python train.py --rope_base=2570.0 --qk_norm=false --lr=0.000953 --final_lr_fraction=0.1
Each number is 500 + 40 x the weight over its row's rms, rounded and kept within 0 to 999. Layers, rows and columns count from 0. Numbers have three digits each. The size before them is the row's rms in percent of the matrix's.

# layer 11 MLP down (transposed), 704x256, rms 0.0522, rows 651-659, columns 0-255
096:577593520531567521514538437524493514564491503517472484518528442494512465482479514479473503501556493552476514505553526466454549507476462625399461554500545504525422530394522507489504545501482519541498497529500559419531556451506512519501570472458467528447522447471515518513608467429465504526531476510506505443502481473476493520479528545531497503455483456542543519534533537495480538493497479519536456484487456435495465455514474545500556500473482496491555529529504516534537524501523512519438421516461487457507588461507493503433484492481496522354531506539496478462456571447481456563553498574518550488504464445522574551483449554480513472515521449458437392475455495515512467500484453511448472540438534523592474417515485533379568466475488520512512479469500531471496488482540508
101:552395494516476505425460519506460503525547483474538492529436545522468599479494502388519538539459491544438527463469501526474500520432494492464508473493484470462492486489516536476482509505527527481477480446496548459518494592485471505508514476433471493523560550515481434564470520465466485559414518532473556547449465503534494537454471474508534501540561524480497565532533531495504575454498417473520581572550501479422481552492506466480503506509545508535483492495567494499483413468542521479485401538487511407595499565454513480447539511497523445540438505454482517470538514480525487421525491467506525499453432531482472528430638485555504479498565509472480523519483533481546523514515460473465540475465490479501402531545437534489530521461525505453569424556512553519459529450528567
097:537523533515517548482477536416506503565463494458501475596500553482506500561500506522468482543458462501478473448572550558477482411521477502549483392435511495505547498562444481526451473442533470486503500526577457429529534598545489495528446496582479492460438472548495507504487485536529507357482495460518504472491551457505421537481443592497566531554563468484449522497517528494505538584483502546491455486520525495515481526497464478446525520476578489552462551487476483505538458509546542556449472498476486494439520531487570495491564574500543519572488495522482520588512510462482487510480599436490537532458501496545540500541421513479597540488484459559502492408572530488443523498546434562530498526462479496515522445467464473493528539521490493434487527536526472502500495505487514
105:596572513467554493519562515509534567490426531529546519528492529490577579538446531463493519517458436571551565442517424469500526546520481497490518491535502513514507496528459573473448571509454564595511505488473576550488443504496555495538420501538467431443496469537505497491490483451504566467473495523544490484575489560500480488457498471482464507494428507458538482473458589533477533525501466508556465483528493453458563492502440516491484621529541390542523484490469499482498460404473504460536463496463522501513495508540503523491476593574450535484530457439480513446466487479515478571514414466505475402527483571508455470466532490590503466492541427443504493503526527494559559502473534514469497558449485536530514495454545490550516480496545529484512442492511480489522534450465520
100:471496524559462505493564506468494451544523565546449477507539507417505642503498533541512481478485543515487520516452577547451434472478452530454473547526529457530491438511460473506488511440448462465544474480497518539513506492519444458449519476472474470478500465536546490577556480416467510529503538527510493435572477467444450519604500428465513494513529432539491513416531468485519461481499487526470569486560544527581497539474542467519467411524510497566528496522452484557494564513595557513467558525457510542573539531536476469534522495475479511464511487496532474497499526535511495469467498514491501505503495501437527458526543438584438562418464525511562492500497466524419543568494484450566505523543449534546524487501528522520557441453446452538574438555500470520503514599520475
099:462480541523516461483500508468496519513538523472561545536473462541479506604456474440481469523480558527586460459461524435405556401537556510497504489515479481480515548559487526524567452448509503505495493454535464514474534475449445412489547466543464403481535447497491529490488526465488532456486469501497573488517451477480462524514532532395458583443516504406476519499514548562507493516501501473472461466479423451420572489484538471477456492491545517517455591457449521548497483485543494551451529433541498506482461527523482470509563578495499524531525548478552522484509486441525490542530498436571473464606507504555488480495466484546438466514541535549557558525499558471518473534543533478527485506467508557556566468563511424527511479574454495532507524508529476537449502510435568
099:476448508468546464515528513582508523559507471526518558456470518473465567490473515457500495490544603528518524502443471416479509514489514578541537609487412462448510519548437509423471485451493533495495460569533486420494578526565446513495457539435479507543470571424481456538513463564427529403528509520547504478498488530464523518487447473514507473506431485459526434481528495508588502547510481438501496542468517482532517506514523484440479516530496504465499563539525464550449478420478504397537493533481457501438492502450470466557468516560457501617442486531537491423489432475501516514483449476495518466501512555468439511554486564477471544563544500558502503514522538447502494520505452459518536494462560560538515523562508423484491534491477487426521508448555500482470440472500489
103:541468415528515538534473445506505519506476496432493475579438525507529521515448486512474485523487528446518472499480562535510490420470570442430472454436494506515561457571513521465529491540492448523409523469496458505505440562523556561443460504558475542475518436497464538524421494570508414479520563484564526592478458495491515466583489500463526462485475497517434577469497500537474550518495535474449505493473474478498474512556457472548503477458459500485448468533517594501537505490498543539503524474407496516498527476427438506524474447483541514427480470405488501536516451530487425430440506546481503538465571573441529490570573531507503526473499517500494457509463462511534508490566384530542513543489501546497495469505432410517527534505552471522560505522457427479469512500464513
102:460440485464427509457461479485473455497611385519494549492537506545503488496459509528495520533509537493438529447487519462520574538479473498546515551517515476445457492446519530520453429489488506463538516538513511447530482554541490527514523496486555560508573482506492507502522526497490562538488470512524430524494508546478546462441565460541477510506413529469597526485516487433574516511447632477472538497565563546505507489462519536439509479527495441467541538534507570469593479527475499464490526524473422462479511488545547499541478486542511499558571489565587545436535528502527598471535459510445561490506533477487515473506361537515465596447478510495494522505490432469504468495576555467480421456542488483519473546511517478490475547461511509524524500537440491536503462533508537
# layer 11 MLP gate, 704x256, rms 0.0569, rows 652-660, columns 0-255
102:461472519532502515543518508443536457541518533459500542396564562476510512561469472524554472503579453513551479553559544503500517569494535539476443493495456507563502505507444524518543468406520467522478428514517487498442497528542430481457480505546468523461519455526475576537507473528553513456457525462531451486508489511488500506575533487538577528533514516560514494486453513466463466523417520541431515520401490516514471456491525475498404479455520529508517455453495428469445451483471448421569475436428550602495503430458485525494469498518505515534492562480468468440431495515563489591517520522552489564477533485472462430411509424501483528472424542571519517499465522491499441459498523558468551477466545577543510504518514540476472483490474468452507546471528570522548524551505489
101:480551482552492515523533515604484524485473556517456480533499563483446482511549578532538531561498581475485509546573457542537488583587499487463511560470459478448502554446491540459523585466476486481470574473496531450583521430490491433556541428487437552429591458527464469572457403462533462504568508523474498474488569572470488553528522469515443479467515563447560498548493428473500490483453487531469516530459427496493533477506488543430520493466513520490452541445529475420497468488462522534485448522521463513481458477491463501458460484434449505576525485446552449464498457517507492541482462566481514431528483480524503525509444472434514528528496515491518488548500508486521481482464531500548593529521537497478435469471510549579530492465513492474556543503465484455494456558560473
100:455530498510537450554490497494479543506508497477542497432544450449479520495485497494460485527445449508560534451485449434530469489544560449501458488468577457488498523519515424605526513568500470519487473484429507516476474544402488574533475438502433514428561421474543526492495494553526496519543547509472439485513503512478471468477542460464492518553474558479454492511519508457490421457433516507512501548442488519465552545510555486464509578503476497517451463469537497480516489534430487449563532535445483615591482446495478520510484514466525533534572513464529446471509544508487447539479477551552564499485460590512525553461560491487518473539437539531535465556571483505492517470524466519513483557524570464489608435422476503562483546491553519488470516504589529534557420503464514
100:534474481572513572474445492515563550528514490523501554471493545582472516482507480449469451452525481486561524505573562502533548436454481497527464485509513542477536484397456592508565520514509446553437512499515483480484478510496464480434438408467401520493466553516572490519478495517497456469572447529535498502550512442492520541546497474552521506483507467547482476530559457535468477404469501512430613566493527477526495520508484429507533469486506497507503465497487518526529536519572518518581568503520529503467500469531540565510495471479443542512476492502433533429436411477510481535461552468482520450473564463540586517481546483519405467440563461516544545472455497546476522478430478548514482540497475467509545499513551504443503542522503533508478568500433476500493407423496468
097:480465503507587469512451602577474421491503497527514540525520506508559541566500480475486478546535528551500523440465493510474471538544550461452487505526468396522523563461498497612540510551454528570554500516454562516430573495494481480543534521484505502500445473480460522471503489428480563527486502473450563556399534412524537505533472507407550587488517499490475535481526481534579448496469515475522529507423529485481497516501452503526573506506504485522442488506528422478524543516517522480567494460493469439523427511554490504459409463501478514550558539440566542514529565454541458476543545554456508506527526544438506495512480511462543505527463468501465533484435514577522443456473500568555491552473583515507546456518449504526453547499494500447482531514497500537565555547508492
103:483528495534565570513438544501498504481491518543444546454496558533459466489463445541509448542492479552573516501480546534587472448496516468546450505529517507466499535482432492549461455506481501523560453494503505569515504547444562544604483492510471526461477505537475519535607482561493444489512471462488502553505528454468467437500549415501466497478492536486484496493514427479490563505451480465477452450504517512472507500439555578487495502477476569499409519423467503505519488512435462442516485514468516498541547510511453482503511473498477491460498505415513453473405535588482482486539494509589557497564517447500519525461531505490475578462525522494465512578500505423502497471568493513494433620457553414452475485471539486396467504517533547535429520473517512406544504537447512
102:504404502606465582500548535591508459550500483460534458503429434496485524518544544407412530476405501488507364558551450538536479541475498583490511456500496484464479461477531566496547499495499481455534472553510492450491481475524487563480534438505488575441541550481457534501516498408530428517499511471532458442473491548517527535533456464545474443430496441515483505502463489561494498457490483497514453523490626482575492515532554484505534463544525512502534522431453475449485506439459504454512540449424511477522502509516460513547467438479451472539546468490468515472553474515486551483584542545547490525514507488486550502551492512541506433506509519481465494488485577542527434541518504521499470539496518534559492451450475463419475502524546493534485515467521534474448495550448469
099:477458492546458485514464540555488506503550554483513462463441432486550506574514478516476486438450457533498542520478542471539422515445463509533505512489495463535486541480469525563541588540416483548476514449509467520489425552401504506517531523483418542514526470530521521492504563447495561530537492599532441574587507509548501535477507490504442479517533580551533503569493495429484520506558549503480438469444480560552521531557461449530462518488512445501550417447511469507486507505576501521489512554523488536549451537480473524541542542496571554516470508516520456543488480462548556570494484500453437535470549493553523511444534504521461461448573489523404479569561491467493553452494548536559477543500574464437569449527491493509428536554530548502465483504451507501514512461485509
095:487505470500521499486543469555530556504500533491576461429532479446479511498438480543457515449464494475475493501490485476550518480505507451535504555434539453455476476533451571431605563477540528464509486500548531522564533500500493603486448553487494548459542522455534487507472537484475484528585505479523457525495505554463442593432491479476458451506492465458560593398494476479523493575530519562528555511487451543436454536446496459451462576488538463420496514507413519434543460495514517462519473547502543487479487515495489550473505441486482594510521555506569525449477538491551490496477464460414533456481421539513465415492565504487556517479462486466470521520473482478557555519568557480487544446571515504492458473493516535556504483566469479503511482529503588492446466505462450
# layer 11 MLP up, 704x256, rms 0.0584, rows 652-659, columns 0-255
101:440451530451443560594522467465558518455515516491563474454466496526537538479487506484492524500485568438554517525468579504528504482487454561507497543536467525474474550497508482458514484504501442478542529508490442458524517453445470512564588479480491508553526532583502487519438502498497529496504478508492497521482486469503488529518452521522431476419529476522543579465502473551488548455569550579478526489467488444533503429467542572429517513532479404472540584493483526544505460524493513489519531472536462456444551618596521512539431471527479493441563495572485495577455420496522516472470501528431413444456521451527495576512435475474521536527432510487595589492518513446530571488500499462497477503535508509498486525497473502443491507540481540481458504512493410533480501448433478
097:487529553610530540512572500496470502507514472480482556469517500534450495432541461383551518473436548520474527528498459428540527543530540568437472483539516542489524463477592502516412507514506548590513476471501513464498477497480487488449426532450533519519547517569556480483504467477531487500593572495526462521521546519543454496519438514506491484527516518461500499454476499501478469401586514489495528532542419514470513457499547495489509563501527567458575474488499422400516455482485487469508506597452521523516474532456526473553499466512470532449547476438601501506469498520525521466476507489528516481519502460453540523467475523517530432457514504417442514519488566537530543437485538463494539504464540447473537498483546479432543529504384496451495528488480546390483493445492516
103:527569504476541522440493448539524545482406539480534474541532549518420503434498554527524472475519511484508420453492501482540535464461539520521522485487515504596552482483386566490494532500569454533467543508504499502519549509482475583522544565510446557556475461505559486476486490546529514467492403499513484473505531552495532502507486472508510492498492481511570422532498555490544504491455474445562472508471461523515557515516503499506543416593486525464455596504444491463497561489486443515556496561594534476600471511499420496503506541531482540478479458468488495466492492584530545503480513484529468491506436493481542423479519433503470425436574417508540499473515466498528416558474477524435508518560466506494485542462438567571501489525480456546489536444478463452580512527477512
100:458513467455403495502474564518511524501544527523462444516486478521498538426479526547510489480472478480523526467500552466555499424499530476497550520491567580505568595523538490461495478513464475518485565407509437469531496537507484503480533457440563505556421533513499455470555495522572475548550531507457524515468484453461476529478447496598510543480518559484514463507498543483526506464500486565454438520490516467514453480450529533422454521502458436469467497532482487536503502484531492447531520476485530469473398525461513490466518495483456495506540580554538527533486559508517498538484488474463519525551520544486585555485512536481577502523365551476510473580496526532428456514433528547484465502480529511514464477505400528478367399519527543487494418563503503577507460499472506
099:506475462498456536439434519513467488458549506478527462514527510498480518385543547429516477524500603441437438506556471453560464474571577497502580486504466537487460510482510529549463514560475550459496496599538586533559493402506484531424461505490533527487568434471466548523447453509429539529578492517518474482529494583482518490493576533473478476479470517609521463510483551496485528493565518519535506483521514457495549530480472504499522492446545440482474464568487554488523437479428522518515502479511504469530462441510570548494536552425449541488479457420408573520470474540535489508517514506545606498553427546468554531500480461443468490512460444471479500507468514519488487526467463529484466507503514497455445472498520517573463482518494460516504524494446523494538565546525528
099:515501565488516440484546409489506571439528611521489522490523494454458483552548526527457444458463427526421503499479540494513447511526510491566436470539404558493495499548504453474582541536531497530494514471552441455479442464486517547437535463490547496458483499527483491473515556441547510526517519496549537525506488523494486463511554503558605526459493465555491471519415477464521463469479512521507514460533472557487465518495527461460444419455483482485541514496481543527514508542467465473526535528502561510468493466509440463506478568535520480519503470469495489596565517509485504556574539420461457444506512487464601483568512436487540461462527500547502485461499500562581530531504585464463543401580529503503474477518457465488555492384413502510510550495523477506495560530516513
105:476534522476549470481453415453517573590464540455489461419414453541538549473515472544532573480520511495533537466519505490416489440494569527470419444480532511456469474540540517414507471480533491510421556482528505565430490464512506566528442535494472509524510462501506481535492518529505466376488404536462527497497521496511530428533523479560490504460492476498539425478471536493414501445483462511472513464497501475502613487535482492553492426492441473471496507486588556502462516495497575454506544525442528502506527505524574584419529488529471519495484498511478533519481459563528527465490518529513527577500455483541519418482522569447539549461535520505503492489473507554527491492479507594427504497419511461545523509531553538539535461481518471476461456507481489454552529535523567
102:529514524530548464463443494489510490469592527518450477552569509484560480457493484507456489544577467458525467486513451474483470599473466456534497513474528593602507510541482505559483460442562497495411501513513465459499417494541542498623552507475509515477509449506517472493494568489524430476499500509570498490516527450516527410481435557460542526471544500457562531465487478518497587428464418515544418571444404525478496571480557474505491441476496430538520470470481424475508500546554439438480486516544529498502506409512434458437549461494490530482547566514443474507465454434470495526586550517458474486517443517469473534488497540456515486490492487470514525508539445498526479475521536517530565513490508460524512496488521512547509502505557481515463487421457556451485492492462459